Each number is 128 + 24 x the weight over its row's rms, rounded and kept within 0 to 255. Layers, rows and columns count from 0. Numbers have three digits each. The size before them is the row's rms in percent of the matrix's.

# layer 6 MLP down (transposed), 256x64, rms 0.138, rows 50-156, columns 0-63
113:176150109116150116153143101133102116119122149143169143115168079126114122136139142102157180124146114143154109093163114125084141134132121107155090143099131124098087117163143149134106106086161119
114:117088136142128169163113119149085146148101091093083133107126179131132165093158141081095110103104135140135121149121121135154118120149089165126128127103167123114149162112145149114132129118161143
090:123129111133084154122130141132123143116085138143139145167131133145105098106148106149133123067137151143114116120130127105154132124165144102070101109094174121131091146145149184174118160145123115
102:164106139147160116146108118101116126143125098129139100120075089129112117097144135164151124163166133147175132105177114154158123096130148102136121111122150129120169115144106089134119112155134068
104:091116120107136125140124145128111128132144099132133137182166124092102106160130113118104084146106119066140179122161149140131163117115172171153121162121144121127162126095097142136100106141116107
096:148121133127112126141118175123137146077148126121128111161183122091119136127133110168160138116163128149136143118141180127120106136103150118093075108096138132118073116105098126155121109134149177
131:080087086125114156132122152104157134098117167099147122139163132131147112088136119086138128129157109124101108145130118142170157145126144131142160092108137098159090130160157131110134130187104130
099:137135109157121131116171144138160094129181127110114142117124114175128137143112106132151102053129132134089135118135132152107116107097118140115102127163128137110095093168149141091162179129128117
088:177140148160123158128129086138096082119106159114146113157107117140145158125174100118129170152131172157105086110111103120136092148153121135140117170126141095118111131142115132129108078126101127
100:117137090096140139131111127111118161107146081146148183155147106124126137132132144114126088097099126091176145148130109154116134110163141164127186131118145066139125122083131114125136114116148143
083:122133110118146177159141144151158117170126149158120145089085131108141111111136130092111136113143099157144114071128098138117153100135116074156109096133150160144151096155121134132112091147161131
078:207113122121131103119120109133124156115132113120123120148132152132114117136116096135147185160124115141137084108102099148125112131142147120152137165088154135098124165144061138155123151133093099
089:146129132074162125137103120116114119105132154141130117096163150086150101168152122130103112194119114138123165113155158151128163107142122097114131159105130137152106089109140117087164117138122092
085:133133112147117138104108104178125116133101101126113085109157116104128121099144131139169156117128138129141117109143107132128143117119150133108120123164142114108208096196155082116167119111146112
083:160132100090159146169100149138144166106130162131070150107110146131149132154118147143111125097084119071094144118138141095145142132105135146125106131103128127158160095158114141119133158111131087
093:136099142114161087141100134139144115137138112125133154124119148108111125099145173144137132146143062169104093124134149122081151150077102103135131124099145136128163175177103111125135108149141110
103:114111108154111140108157144121138143120122116095119094150097111137138152114124135090172143100164148109141139143092124124103145184171137150113112097099136103103117089143142154176122190123119112
089:082136137083095151140094119094115109148126154177148144128120125147116126122136161087152122134142125159092093116136117156127148136095137174095120107121152131103169147136124130073129172130121157
108:074116074168131127145126130126161094106158129126159083109124124130117166134123129112115153082104127179138132163103160121153116128112129132131150103095158097116102142148147120181151133147120112
107:118108180139125124159113130165100140110126104126128144104172137122131121083143113103100127137117121093145139126158140137095137111142121119134115205115146133150172108135092123168093078107157134
087:115167100121098109125145133106162128147123137134080056129105121140125105101151113136130077145132123110150145137134154133126121175159150162134123110184130140115155132083096142152156119119094120
096:160127130115147145103094127102159124137129152115153107109073132138142102122107164156156140069103090100130150152137150117113127153082140113137169090159114111155154097163145120113155135137100131
099:126154181117132159106127108120142105163156112155138129135145119112122101141115144121109114141061148095140144145140126116180153132113110153092125085107104137148140111109097120133132121090201131
092:143120137094120141121168084140114112165140068147113127153138111141104103132083150152135108072137102094101138138157114134109153122124121130166140102122158126136142128128162113108122201145130143
104:117121133090073116128114192139143115081140118161084142086135173100138123157118129145170113116110147108132135150149119115104175132143133134102097133157124114148113111127097141139102126155134170
095:119090135120112139134163167169122138106099159123131123094110137145136126145094105169107121166099096141156137096133127152140162116120133115134133157100144141124058122086117106120150124111187148
088:070131082160129126152104132082123138129125098152148152120109089125116166125153122091116108120146107123117092133122147123178127161110135106129160123112120140098111113156161162124189129157152131
113:146091134146166101157107130141177168103122139089147104131135132154127124133062129171108124133103139120110149155105160165119134144124137148139118118111100081069126150100140127118150123147157114
098:158109161153166118168124159117148090126132116112118106145097128104093112118127144103123114181137124147124169130137104117133111125140148142139064119130165104125104143158122090107187133115090155
112:077149132157141112110119125141141124140113153108117110100131159172108132101132103116142142109105117117118132129148105178131052178122146124155163143136126128128152131136171068109149111135094133
094:125126113168114139132117171095129167116120120141129148161169143123111120137144151104102153150125125165102151121152125128097112147101114170075119056136112099133124170124111114127086123169134118
092:182128126132094121116167128094126109124117147138098158107135153118117125056123137134125156170154134129097145135131077090110162124143142120103119164120146129112096186139147148119123144136102098
094:125091090146089125079161122180097108140145155134152156140116091121124124113084117147150096197145149145123134121136109111137100122140088151140106154164123153115128109110165143119118114135117136
119:152073142101137140118153141171093133112116121092134098132113130121131108168146168085108109156135124103156148160125115139147107133143135143121147056145106114166146132120123138134119149077112166
091:142112112107131146137130092136147131113170133153132120097215131074156118123071125140107133137155153122172127145128108163127099143134122124124100131133113152134149125122114104064139125114157123
100:135133125116105112130115082139070137130110112118094104153186128131154120142090128101154176077135159145145107145120107123146156133140128142136124120143139100072122167115127157160135146150109166
132:119131142160122156167134139108150097123104121141152114102116143163099166131135122104128131133175096157105075110157100131122108174136128170109156094097107103115109146091156122139087120127166139
101:087134077139107107160134157142134081136109161144133152134094091150103159137131060154102140111121120116165127129140157139160139136119141136141157091116121138144112096141153164100127132084145120
089:147123103122107133139112085091124152109096143119115052106157125145135164141106132098148133138141147127138134121117168087137164152113105120121071119154141150109146140181117154154147130159131107
112:149154139135127167116125098153143114081158166144111132092120120105115113140136114084155090120142120120080132148141182118131132155100109114139129120095112182151116157133165156159118091109107121
107:096148127137095122089115120154137121122122120135086096090138139139141144108090124140160126114157159141184129134131149097151124146107108161113113165097114149125139108120213150139106122095122147
088:132110126143116115125142112093165084174101188109102115129114151161153137155116089149170113128147130115109108097125160097160141107123118109141132100127092151132123114120133106117151160170161090
093:145108146161156130107133150160130135139110151113142140121149137126130152115163083130133159095148124119104150136111097097144087135116120126077104205106176104118097136134120115134075156122120118
094:194105125156159081116100137128142128157137090141097136153110154122137135121124148126156078176140102131162117100171095104129142125125109136103147099147130116087167164107137113136113113120132114
105:141113170157155153156109129132161106177130109104117079095114138128126118126147132098137106125096094135122118136133124105067134122111129147081153154113088156192134126159123127135148128161119111
097:135127103146158157129117131173153126112155091133141150109109132163092147145169112132131105118103170116123103093116155142090135184142157128168148101106101123116126105121079145119157086122105128
102:106098183154123091082139092128113083160153170141135096100133121145149119101119112169108138157106136130113105134127151123114075109155140086122156164130127120155129120142164148135138146135155121
096:105146077159137129142127119145136166133103137104137139130105099145101151144165097162142130124107106152160088143154125126162138129123133139136146065148130129101146100125172121076094107133153083
094:122111115124135123143162160143118145121118115103095126127136104134100135131076092132158081099127149110134139146112124116135118108101178141118122125139175178157142173154082126155124176095115093
094:128062122096116115129149127153155112146113167155156098144092137105143127142126103118111135099130152180153162136120133116159175110103143103121099150129103120116149090149118150088144097166145119
125:119147141134113151156093105113153114151101153124161094132107100151078126141123142101099121157121173126141124189112118075141110117091179099109144121138137143150109146150146129128116146124084145
098:151123122125085127117115132152147175130161126152156153137122183121179083091102114137110109153149135091115152127126152130140126082159152134111098115111137118154092130157112132141107099118111077
093:124136120142143138127151101149149144135148146088167103106132123098168123134096110145112142105125157114084163087074120109126150108148145113138105182107097106130119151162136143135095167154149093
092:139126125132121101134129171127112110158106110113142124147113089130136132087130086130099141141115145144119193140086131093170137102132127147159123145126151112159126148112094157168151134056121109
086:087134124126103138145147150102102140100140118070162100133124090172122105094157147121134135108159146062121113129127158164152136134174142152109135147138162097103138164133132118113108147118104132
119:116173145177130135104162142117117117169080107137110132096140125162151133124163128097088095164155140143152155125128114134056111136123121150127123102152109126118126133090109132167134139122088124
097:155105202128081130113116109107155161150142140138147103121159133107077142126115131155112134138075102125149152109090143102111152171139125123112115110107131158158142122154087139138101116148142121
109:140107116136123081154102134140124122163164102123141148163185111073104098082132147127151120133111113110187118114131140115129149132071134145109118103139125123122162121082145127157117149143151142
085:102144171138145123128110135153167124107159100148103108183131155126159119124141121101105090090097167149108103116128189117123158134142104165117142126136108112152125101136140120105145121081142090
106:083131124155125149112165121157119155104148129144130124106073092144135173181122106068106115100139124109144136124122141131168126153144174147132097158117126143125101126102090144145150096123115110
108:153161132132140153126119156129130131143137175113153113111085122153141100124117128120187118059136131118106147084106130142118111135156150134117145120107120075110088097132153172167118146107103119
112:111124113105129101140154146100111062134137111143134122102152143138152154156139090137139141120130159110099149129086109121172084094164136107115144146141147104096172141085135115116144184127128139
115:104150080154118120156104119123163140127136097118153142116137125098125184108123120127137158173114107136132179115099096152102138147094104145159125161135151152078128096119142125153106163118091122
080:165133119150155111150154117151130132129092099119168144146129102129125161120139134141104167077129148162121135141091112170133105120094079105133135159111124126107178146110083130140088145101121097
093:161125131148133107136147086144097104147143127140116182143139111075143118131149107119162126143151103096173132124144114096144145089133126081077148150126125159168128124123122115163089122097139100
102:107102143143155144110121126101129202150124133102099093138148126126110111109130160101116158113168132118150114135147062156172125123094142144137114141133167114103102135155151107086105123141115153
089:100132131128131139105128077136163127147147176137159106130119136132130127143147107098126123164087140134171120157106176117138146139174086145117126095118106125089118142106160123136135129095121058
084:124142115116076172112173101140127113145137102117168148132140111141132137123114101122122151120121149110105161105101131152133154108162114175096112079162145154135171125098101173113134123085107136
103:146143144146127153132137106133060124099134124135189130172111109146121093126141123131146155111102135091097122107119132130108133134143132136137177112114074171156136160142136136140113144094074110
103:102167120086122140131138142120151113115122094139076130113118125126137145160107093129135102163158120114113114142136140133119193087123124095137141172088155136135124168116172118111102123185109131
103:039107143128109123147133109123131133165116114143158145138084131150087093152176123136117116078122151126145130125126144104119117146114125153144125114162111124143164196116139105115138132124148117
093:127144123132116148132191157137131131150156097117173149088135087134117139158104110120122127121143082205112126129125105093120155129128112170163098126099118105115129156088108132127105109128122136
112:116129126125148123095128172122119065138157072124139130099122093148111124132135163083134097138103132154112123136141153102094132152151105146127128109132123111166182163166121133120126145177100131
088:104131108096135092082136142158153120137140110134143159118109123144106159115136140145124108095106160106179092117159100165096102105161124124136111114169181150106122124160151124112093133114100158
102:143129142154133102141155150156135111086138164101121134133107124129113146118152114129126156161181085108138113117146153091130074159118135161118138104145112152135130100120160114087129088124165071
106:095113131145118126136097146138143077156121098149147080108074132163134167102107101133118078125167141168141155181117155140118122117113107102125127136115154092122139135124130144155162139129151109
116:114158132125138090128160114164139178182128101076116105168129146149122133119132097139115116095121098119123191125153120122111131136110081143151135165155133140114129111117138132126071123122149098
101:171147154148132156153128095126107163103105108105138132121135126094094144132138127147122135136113104136148164120069150117173112145125137111140112146081185060125104130150120131133118165097121125
114:105185117119129157164131147122129144098122182085092118148110084156128090103149102149132136113109137117127126150114116120137130157125144148142128123144124143112103061123105144122134113115151196
074:114157069115132119135141145143156110150110087132126125169124116128096134154139100122126134131108115191159126068105141155090134148125127142155137144120123107157116158137100098087172109100146144
105:140119191111106099125102133145126132140122151110111142136128139158138115122126111174081106134127139167116145183146089141121094130113120123111095103150118167124150125170118141098094108076164146
159:062137141114166122118091139143121141132157158133132115138122125127109126108154127180147068107091093076155138143130106125123116129122160116096153143154140156105127166085115157153127129148127144
118:104101122135194135156119103181109105118128144081102132129142112126156122094101157111181095128114120117097136162131136148147137120132166141119125117136110160132083115177125118128168114130129095
091:184120127134126127121139105125097068143165100118146143152111130103156112109097146146147111130129168104168129128148133186111118131114127118108157094134142106147139161104120064137102124118121168
081:149122114132124114106111119125181128133104160135163090142159130157106099141136078141128175089126174131134135097083162182097145114113115138139152105128135111098133157132119088114157120106121124
103:080138162130147093129095143113150135135142092128114174135149111100133151132117143112120111168093102152124174153152128128135170127138137129131139164107123090105114150085149114118120098072130172
107:144123135127078113125136178129185102116144151145107120150107126136112114100137098162113096117124114112145137101137121115140116108179130127108171121093153163155149110133121179110084157143148090
098:083121127117124129140128150126130187123116125134096132125158127044113112114083118114148109132136153098128097149138112144140153121138168136163118147165151130131074148082121125118150152156120141
098:121142133134082131083127154107114079111108137093143140112139146125134136180145118146192133193119096102143108140151132088111167137110114122090127143143107119141121161097138147163132113122136120
095:142124098130149140133094190106154133112126125131105078114118094164092183153121108117154113110107152127139155118168108157089128173133159145123124100138147132140111153126134136083126093116140103
116:076120139139126097123119170177109117141145113098110116154138111092102124131136129107142181140130150169119093089089089120118146131141127161113124109170102143123156174142131169108129104128139145
095:121090138169153143091121090105178069106127140113149125169139114129114130169118126123140140099165131167184121128131145092123142101133135131102117162141145119109109140126148086117115106164117104
105:136135151080135089108120103119129118154113137108084094131103109124122126178151102108168118113109151149166093093144128171097160136142138164114140070163122119115162137139139117143139158139115141
084:130128143115102149128148144152147165095142130127155120126099089073106101077131192162100158119126109128081120133092111152138141120130111136100141156176162139122123102108131114130157156133117122
098:121137130121206106124111140134143116155073156117123131119152141099113121099108108103128106100096111115126116132081176116105115130168139112125128152130108145127196138151131158154150131161108119
085:132098156140170120106111109169094099167136107133095130104132159086111148138146096136105144132159162146149105155149120125171089147093070134125129153129152148088140131136120104140134129112104158
088:109155054125137136121148112137129166150139171116173150140131111111102119131125095166149092083116111118129118132116111115149100132126134070113091143154116146101139143112144158136155148178124123
118:125114111123098095135145157147123143158077137137111149141134096130105115109140055142103128140116170125150123104127146121139106145176154114111092125105170158113149122146159152122080175134119116
099:082095142111133118137100099105151164112152131130057153134134152087134149152117118154148111150126130156083161141130159152106140147110114137116163105147168105136125124115133112106122077126169133
105:120118139161138131126138152123122103158151111097145110134064123171171152130137145089119153123091121160113145146141137099112105116150082120138119102159087117117141114164144170096173137125100111
118:140152150119141134132139110123142104088143141127174127147182144156161121144102131141142117116138143077117149113117092130122128066143159113108153088169108116142126135108158074137094144117091116
095:102107103116073154095133134107128118148120155119095109121181141105168142141090109152093152135109137122135120160100128167140146127100095131159118133109130159154097118104143152090138146163141173
090:154173134174162111089103157088151126134154145131150105071131118112083105108122152119127133141170166097130161145089121141093137125155108130179138132114101107101109128128135121135135139144113110
092:143138148101111093157173125107152103103178114153168122077144123090136126126083137115144119142110137136140137155102153111102167121053145101156114110119136154164152123130134119145129123114115126
085:143121136124132095150128154135094141144083137082142161104151138140117132114157150142137100089115100119103116112141149093128144132123130075095103206115170149144135119127120130147162112171122116
102:104107095127125124162074126107095080150150097116151135137119131122137149107194137122159135127113134152157119143142151173127127100073165151105132137109120129158096107133103162164127113112128133
108:133155085136172102098113133191112134131089110105150138146099161150146122141099082153128148103115137111107125131142136102142138093163067130109142123195117134146121121129136149131140112128150118
# layer 6 MLP up, 256x64, rms 0.241, rows 51-157, columns 0-63
109:126160110125126124141127126122102183091149147134071142118164125120103125142137144134175125118174140107112145120058145120114139121124086098118184146102157094124156117124128105121139118137157149
094:137138121104159098120104139125098106129181108119141133113123122116157127158138151130142180174141146092130127136121131136138074093106099138159140142172103119156147130125143080106152089084136158
103:149149172126120139150141125103118157139154090128073122105130100174106141118159130126145124109087139114171131142154120141157096122123153097115150119073071106146113138149133127138085102107131148
099:108100142138125086139139125155126105096145078151109136107206116102122140141158130118105120111133108154100125148117163130101142123176106079138133132089147142168137149110161109137102140158133121
092:128087159143139137118132152164172083163148128104097094118078126105160188170111120147124107142126105126108183139101117130089134103116132128163120151146138126152109116108122103156130117122132135
099:146162202147128087092130136164122149156127113156108156140118105159087138130111159170131109098098138130105142140149157145080100121134077135115095110145116126117147102103119126151123138121135115
103:100112147122121126118112127132057163116076148133127123115115093147145076110128103137108149140105139119110117148151162133163160181143090121125139096134150130111171158096122152140118105160135146
102:115100118103124102149169144157128106122169115197104112152119135132106126100114166145138124094094142117142144109121158149116137147117146101149105160160087141112116130089102156112099123157176121
088:161087100119144131136126147106128082094128114124116124151131149179147111130118120155160128176140133148082105135151132121148105139109112057149106126130113172105123100180131146119136140164135143
093:100135150106156081133168125136126128104093111110157129182124139090153101117167109120160135165121177121117112149108132102165140148110143116132123097155121084100125170107091136113151118099125131
088:077177129128112116168165138133096101096155130152137146132126103141160144130103175139163063110122161102098103123114161109142127137100139115110142113154110146122147133127161134108113086109109141
102:124163164160117109103104140193111146106112107129137143119110138148138153119126127113144156092102134122150099191101142141074098151124085157147161085118131100132150122131108117145138119138107150
086:117131151113108148129129136143128139133116105141114115113110143151107153100174142128125130146148109133159109100107130117127115145134097117119081087088094159121152138111164152218116083163150137
101:116142135166119121131145145129107123120113083142210069156108096147129150117130136132162137120176168150147112098123136121135099118120126118157162116119081144150108132129129115149149106111086115
090:097131148112144140109137086129129088127131116113166155136073099138192165148075103111127155097142117116134132120132129104116133143153138138106137105106129079148110168146139141169115169129141144
095:123107142141129104159123172122072096119114143100152147152123168111126122182179124155122144173092155117124153124152117114156106123111127126162126107107130137173120137092092111154133109120096107
099:155118142130109150136138141171105102131134119105140126186103138129146146117122144117159093118128102134133116098117132141144134126112064090214126128141119166112085137106128109121121140176113110
107:141153159106095112096134100110108160136139152095080140123123169118126113142148121154133126114139143145115136132163080134106169137091136119115140118070117165110134111129152175140135141074141089
100:109162126079121090156098148112129134121109151150107110108145106129156109111106144139158116138117137131122147138145146133141128102141122106126193059133122103149098132083121171144143163181129131
098:132137105135147110120140100090142145071127125129141103122150123119105123137117179133064148120124103081126154085132114117146119164104118163113146155110180145096109152147121154171113137154116143
096:144107127133112134130140163140127125122148088126109160128180086125112125105130090121161100152146163164097087121150114142151115101183095146116117129097153150084111135118155168139131095109148143
097:149178108133131072213135114150106107106133117135115124118159112159138177119157146141160116116117134144112121153113150137100099122113116098144125110108124113140142114100138151133137141168074140
089:150121118106128118095153119146073141079150129136114120166115156136110125117168075100140110141184101156157124100115141144106118112116150107160136130102165146109099158116161167152141143124108132
108:156153130123107118140163086135131053105160090085099150118148139095146148127128131140149112156118108099140127122135140139109133134129110103157140140101118127096151185124128146134104142180143168
103:133111124122165126140151076096107141135141129119116095144128082148160161151141181140118166126134084114134142127107133139121067078137160147113157106086115135123120144133095142135144137153129169
091:144089106109157091135174104149127115102118129131153116144152156089184146144143112104148174125140116147111122114142126136140107109106180129149134177088117116134098161093109112130099140109096140
107:134114132121098146125175110139193134111119112095153094129071120102116157175143160167124131147135123096087161112133097167162103139117132128141118156103100146100101158129136123134138114129128151
102:117142104082112128129154143111111146108162139148138118074161144130120100128115125164115125097087145113137073156112153153150144134123112145125198157131158114116148119137141135188104143110108125
103:137150133104107128098150130104137140134140108128100146118134114141116148161133165119104194119100137128114116091117107131127140175162155104123083162119150110119135150100204122133102088137098141
105:119154133088105135132096082150112128129116149101136120188121116183137125117131145119160140150114171114157122165157102113139128123133153129084143130104103143084124109120185134091119115163118112
096:094136105087133137107180108122110112113133114117126147139096088160160138122139113147189113159115097102124160135155113189099168106116112102115173135146112132129150137128112131109117113157128097
097:127100136124109152112150154098121104068115148120137114149150137117140178145187153131191121105139086123087134094123095166095109111124125133150139151105117135095117142098156135122139145139136140
105:105103197121110123122143136140079135102130147092156118147086119107114177146125143089116150156151131171147160127101134137139157086136160109136152117116139121138113145131121065118137111130150145
095:095107141127149101134154136151101106108123116112118170139124129188091081119171106146165133088114127117094150078090137151132114136145124133138115087134142118124117097151147168151148139161119153
103:162146171094159107106115164117143119158147122120124139110110111102144152144151093115114109110172131144125107159105143114150105115105121125161168112093130075162071154114134138126118176121141107
113:151110164083103182127079122126088156124127130149125086124105112094160151142125176173113132141106112140139144118153158142127159122147101107130145114121125142141105090138109145117099167161101114
101:152102155084147152102102102143095156131114113110150128147141151111153149138150186095145128126119152147101146116123077098120147139092085108117109146140092122100146177136098101151144135119115150
096:147104139093128150141126113132171118148149130118099153149115120135110109128161135138138145114150094129124130096157099162124081112141154135133182174146086072152153132128128137089092082103130140
115:143082128142115113171142115111126117111126109127164097134120121143151144131188153126146123118146135141145126141104119102171110125138099104153129130097108120104105088060162120108193142137129158
100:132151142131098132128156122125118148087123144133131078148081101122134111115126143093109166125102110125150166147120140145170129140083155137125109195110111120125164169092152108131157100106111147
093:135122109115105111120137153118100154133129143152102149102145147123113122127133145103110188120120102150123153160138145180104081136117130092102140179105152118136146135128106133140110061138117189
102:159100159136124114153095109175105116117146067141131139140094113133118163170080150096144153127086095161172131128142164147147144117106116142143141098136121094126128113123117138118138087110149142
095:126134123121132137149145131126114103066162130097143142123161129163139111119114148127137170093063160117085151171105108129154127149127110128111116123140161160132071097123153135115165145145103124
092:161155151065116161148132121135124176140095136105101132135124114138135160123158104108105174109126125114123147118130099154131124153115113102132131110075129081131174178139117100163141096127136120
103:125128141090126106145185177103117175121115096180120122129184125104123134107165153128103104125114120148103162144131116129140145089112144094145126129121141143140127100119092145089170119103103123
102:110125118101124112133126107107132109086131173139105152144147115112174122145120158176192122110141095151110115093105162128089116158120137164162121135100113091119114132124136160169134099142121159
102:131119178126121177098149134127123129106140085150138075101137118134153152153100184092110124116106124125121116132129149164146152155097126149121140135129070125121099119183113136153106111141104108
088:073118126164151108135153142092115156068153141120135145137142126182176143140133151147090117106136106136113126131152132105160129123142127117089126113137146088078133136134141084117085126147135111
095:127182139131129132189136130147136127118131086101118077074169165107119144136100135114141125142115108099145140149107135163145109144126111159121129138146142103103085137102152128158078132156132106
117:085147118099168160146121127114129127099117106112155112148138141181144155108119156126094144149131148132171087153141114100133083104106137109145141150110140184113118138119115095130153138177114090
103:070124145134114082145123095117157160119162135159096137154093145139154128147126115145112124102159078161092126113156088173126165104122139119107126094140127099108157138124131159113162122136122113
097:115138168138117172132074140146153105079119089129147134112121092126120164144123148146124151163100104151130147126171083143123155135121111139106115089129144141129094172131083105119135112158144158
108:125119144090121113115099107152109103113131131161154134130120141129123176092147113141148110078175082146116127117110128164110141132130091128144103135142093140134136139072179164143133108143182135
095:141104146110160125151126147108179122124171153156149145085107083133137115127123127131123130154135103152116131144090118107135129142149127101093139133132114104170101114118130148217137086107123104
111:089139132108099113140153132087078124104156136127132119162120128160143137168128160115125119143144108135173114136111153124087102126125110103097117172118166111151063100130132128145123180154110130
099:131105132084097146119121096126118126086128129153133107156110176139145127168101147168148123115143102178148144131108123093082113111123126150157161151113157137138101164145141102075102116111144110
108:155150119112142154112155108105124124122155108166156153117107190150140173109140111133155088149082119157135140170140124134118083090094103120136145112087142112094119136111121155148099110144112130
093:128129120113115125091122107123082116114115159162134151162125107171112131146122131130127134124129097155182121091148098062136147147106101082143097165143145154131131172168111105133114127133099129
109:127143163095090144125112161123166116134113114133165115148151116106114097085154164139145138182134116181083133116154138115107093113127127087129176090107152140117140109162146129125139107117122112
106:112117162129148162129144156100112152136171099142075108132118152115124109132129160133110159132170135172125124113140108116106133124161148101106108118106128116053144082107179138099132117147134123
111:081104154099152117155143125132136147110179116119087137102120096181129138133110165111138094135125172175142136151130095118160160101098162132124103133133118115143100113126162134109120093143138095
106:123145175150093170152151142131196114101104125123135127100126105121120159131135178148089156130078119116111161138131109132134125134099119162146096114105152123126148123149155093142115122115082101
093:118151135115137113130134149074131129123129105114114068120095126175119129113165101129106117157157127101159128153171129083156124103138177122163085079129146129134152122134157123107118141155099134
095:115128144120167124121114161135146168123092146133148068104101105175136121127109133110070144132125150141098124106149132162114104168107142168152113140155143111089167124105084145114127126103142137
099:079102142125123137096126124139160088126106094163113120108142110133153136158111121135130144167110136125129130124112139139144152112156183154074115114166108118132182118126126156157111080158097097
088:110112150095130128109104167102105125117077185136112164126127109103123129116149163129120137141137119167116157109162107146099149134130106100122161179124150106140097114122108118186093154131105142
089:163094161142155105155151140117128153169117150146119143108131128120168169109120163119132134144129130107116113075138159132096072141108105116111166142124089100166106098120125132121116120159087158
104:059099112119119124126131106140106139126148186155127154109130151134152148114082141160124126141136135108170127153142107127128177136082143147118102119079146145088146127128110133111133149176099127
097:162075117122135120108101114121120109110189143121157116161133111115152116117145109122124176108114135131146183150124103129141102173103159158104155145129119118080133091120118165140144122167104136
105:140093129124145097133118167135101121113129137130116156162105132110113170113073151113113162132129133139150158110098111126130140170137119106090131168084151118124087105135101106134181089158098149
094:132100128126132112138150104092127130104090153155120075121126134134154112112142083150145115120107115114139150171116145190090111099136154093134148115154175141143073130159134158122128126160147116
109:103106123100149150134126117099112136126122163134121126167103120141133100158099151177108157140109136132162110080121150123131121176134105119088132140117154083156109128128101108125088149158170180
095:156121142161105137167107154129099130085136116140093134126160154117115133146143121113187153110139106147088130107141111125153104108081132148154108151161123080141118092119143131130159085151163103
098:091102124104132146135114117112114101141138089152123122158177105156140117140101150132123108065122145163109164152119100165131134093132107098135144139153126108127151141158131121190131171142113167
096:148147151109126095123111075129141159131133158101131119118078116098102100131157137130120152166144153082107105146182135144105149123100144116139140088115104127110196123089144147144135142137130134
119:115159151103165095097142134110117163121121115163106119113118168144162132111148131140157122098132094159140149139118161117113106094123158146138108086087099114116119136104171170138155080099112147
104:076095156131144119145149162097125056129144135114149111095143149097136133145100141123163115135069149098159123123136123111158119123131100149130140164137134092122108149142143117156106141155126174
104:155165164126128081130133113125124105123135132113132118110143122129139112132152176141113127120108128177076110075149144102138129135093143172097141134102140130145113123094101109174164122125067147
091:143119171156128129136174116126089141104103189073150084107128169113136082141144138133128133103152166142094102097127129128153098119121165121109102119155134125132120115135134141140096165134138105
095:120144117134148153173108172098110146143152074126134111114127145118108123138145165092158125123122109102133137134114149106177127087127134094163185133100123127151115130129124092144163128186108117
122:093137130100144120116127128117119136090143164139109089160158095136150158120150152135113119103144092125137162137126149143127111124108128121106126150151199176141106130062090115169137147106123133
105:133132178101102147135129106088086123126147167110140114123103138128134138097159159115138136170120088111168132143121151119158120101111122154146137159079139155123114106166107069111145087119135129
096:133144122127118166174090154143191152143137125144138110107119105117148137130144129111127165128131127079115112089088120116183130159105080128139107134096125125169132078140145150146134115108107113
096:120106135101121127123153109159109134128126087160069140133141123113105103145111165120113100110142091110118162194134116142172106148140117137100130118169102145156129086142127141164083128140154145
097:120110149131142114091116098121173123120105132124156187103104131098135197153121167119121170124115110136112127141167102110142139174113137118142084142147113115094150121086150134132119103132109153
110:096122142118164151130135113083166147099122127147100116112073157120167124067117143119152146133165124090118126083142128145138128102111126147119153136089140150168098161118157148131135108110139102
093:143160158141110108121198114129137107135122162078126143097118118142131135149131137156158150116137180118124124102109130171083100102144062144115137110134122117143112100122118113119162093158125123
111:107163118091139077114091085131122151151078110077083124157123158114111140131161154138115173173120158113151140122117104152142132143100132161141132132129146120143142153124087154107133140149136126
097:157157148149119114153200099166052118104123148148127095140085107138120118099141146109137193123126103109144118108129143149117147131116107131137138117131127099140144160122098137119163129129137104
102:126137156104123099133095072133141134079127125122081141153148138112146103108156143152104123130136138097115117124107065147110164111148183130140132093160135135143123115118147163160109106175129133
101:117118132110098110163116133181109163129132144146123106124141144135060096153132164181090168150132083136142147148096158119140126141134089136106120113123153112177136093132104126132111120113127145
105:140130148120141088078158132103117124121114136094112119145078139104134140151133137119149139126144197144139163130162165132126133146088123119115167144109062082171119136119103142143118109133125129
094:142126155132131118099113140081105084150086087139154150128150146172144144155109105118160100117133127123179107127164167104124076171142112114151144083099144117125119139147135125149126135110106123
101:148131131140132128083123097136136139105138090103086113119088155107132114096157140109147144150128145115134123149138152082073154162139118159168197150121137106147126090104135145134116123163134147
093:135181125127103122120147135108157143121088172128162118152112110152122115104153179140123147109125129108086160132155121140107152068133105131148103131147127117117099099066121148109149117143146090
098:117096131133110114134161072161166101127136143113102143149135189164143132108142120096147145157138146171147104123167109137117155095109096112116112119103155098116124135109156090080115126125112143
102:097134110137125108118145148145147156123086172129151119120144118145115129129123074178143119125121132129129166115081090058157099144103152087131127116119145125113129122129127175123099148163093114
093:143104156119127166156132148179110146146182107127118087152146100088133148106115140124099130111135066126137145137100120117139154141163054104099144118116156115130103137149114140131111134139144126
100:108103168109136156140168142130139123136171124089182135155106153096104140122154167116121110133137157107153130113146131084133168130101125135091125151110098095091105136107120118161123153126091165
124:088149142119115124147127100172119098146142120096159156146158132155111160122114151111171137151118132161154110124099070145160106094090124136133101135088134132092150118133159131089151136161118105
096:116085117080106144147117116117148145136135122122151153118117135129141163152178148113181143119150160133114114097148130091109131133091118110196165145120164133135136124083165114097130136134105104
099:121081130110117126160152148118156116081101113138109146131143112094104163075141120108113124132103149140152084163157167146156129139096098123145178145161150125120117132113089150141100126166122127
102:145169129133140146134144128154082090103119124097107126121106170146150148162162083121136132153110082129127159151140179126094141134125107105090103120129147105159093134078117144157146127117147149
097:129115130108114146102130151140156136110184128113110085125111142153144134149107113145111149115162121205135167127108119145168131100112147133138107104150115111085087128086127113131157126074121135
105:136154120129100113069172098098092109147123126117129134178172116118139149136123178161103131104135129145142103127127144131170098144091135104138127141089094106140128170108145127113146122170113102
094:124113136164066127124110122088143113117182140128121099150146096110095131123174137137108097156105124130161142154131124133129165153078158120153109148080168113146127100121110121139117148138092127
094:107155127140168171115102101116147146124121111135145118122171106143162185141124127119152080155113137152123139146129109174111090102111124096108130099132179119141146118139110134090140096090094139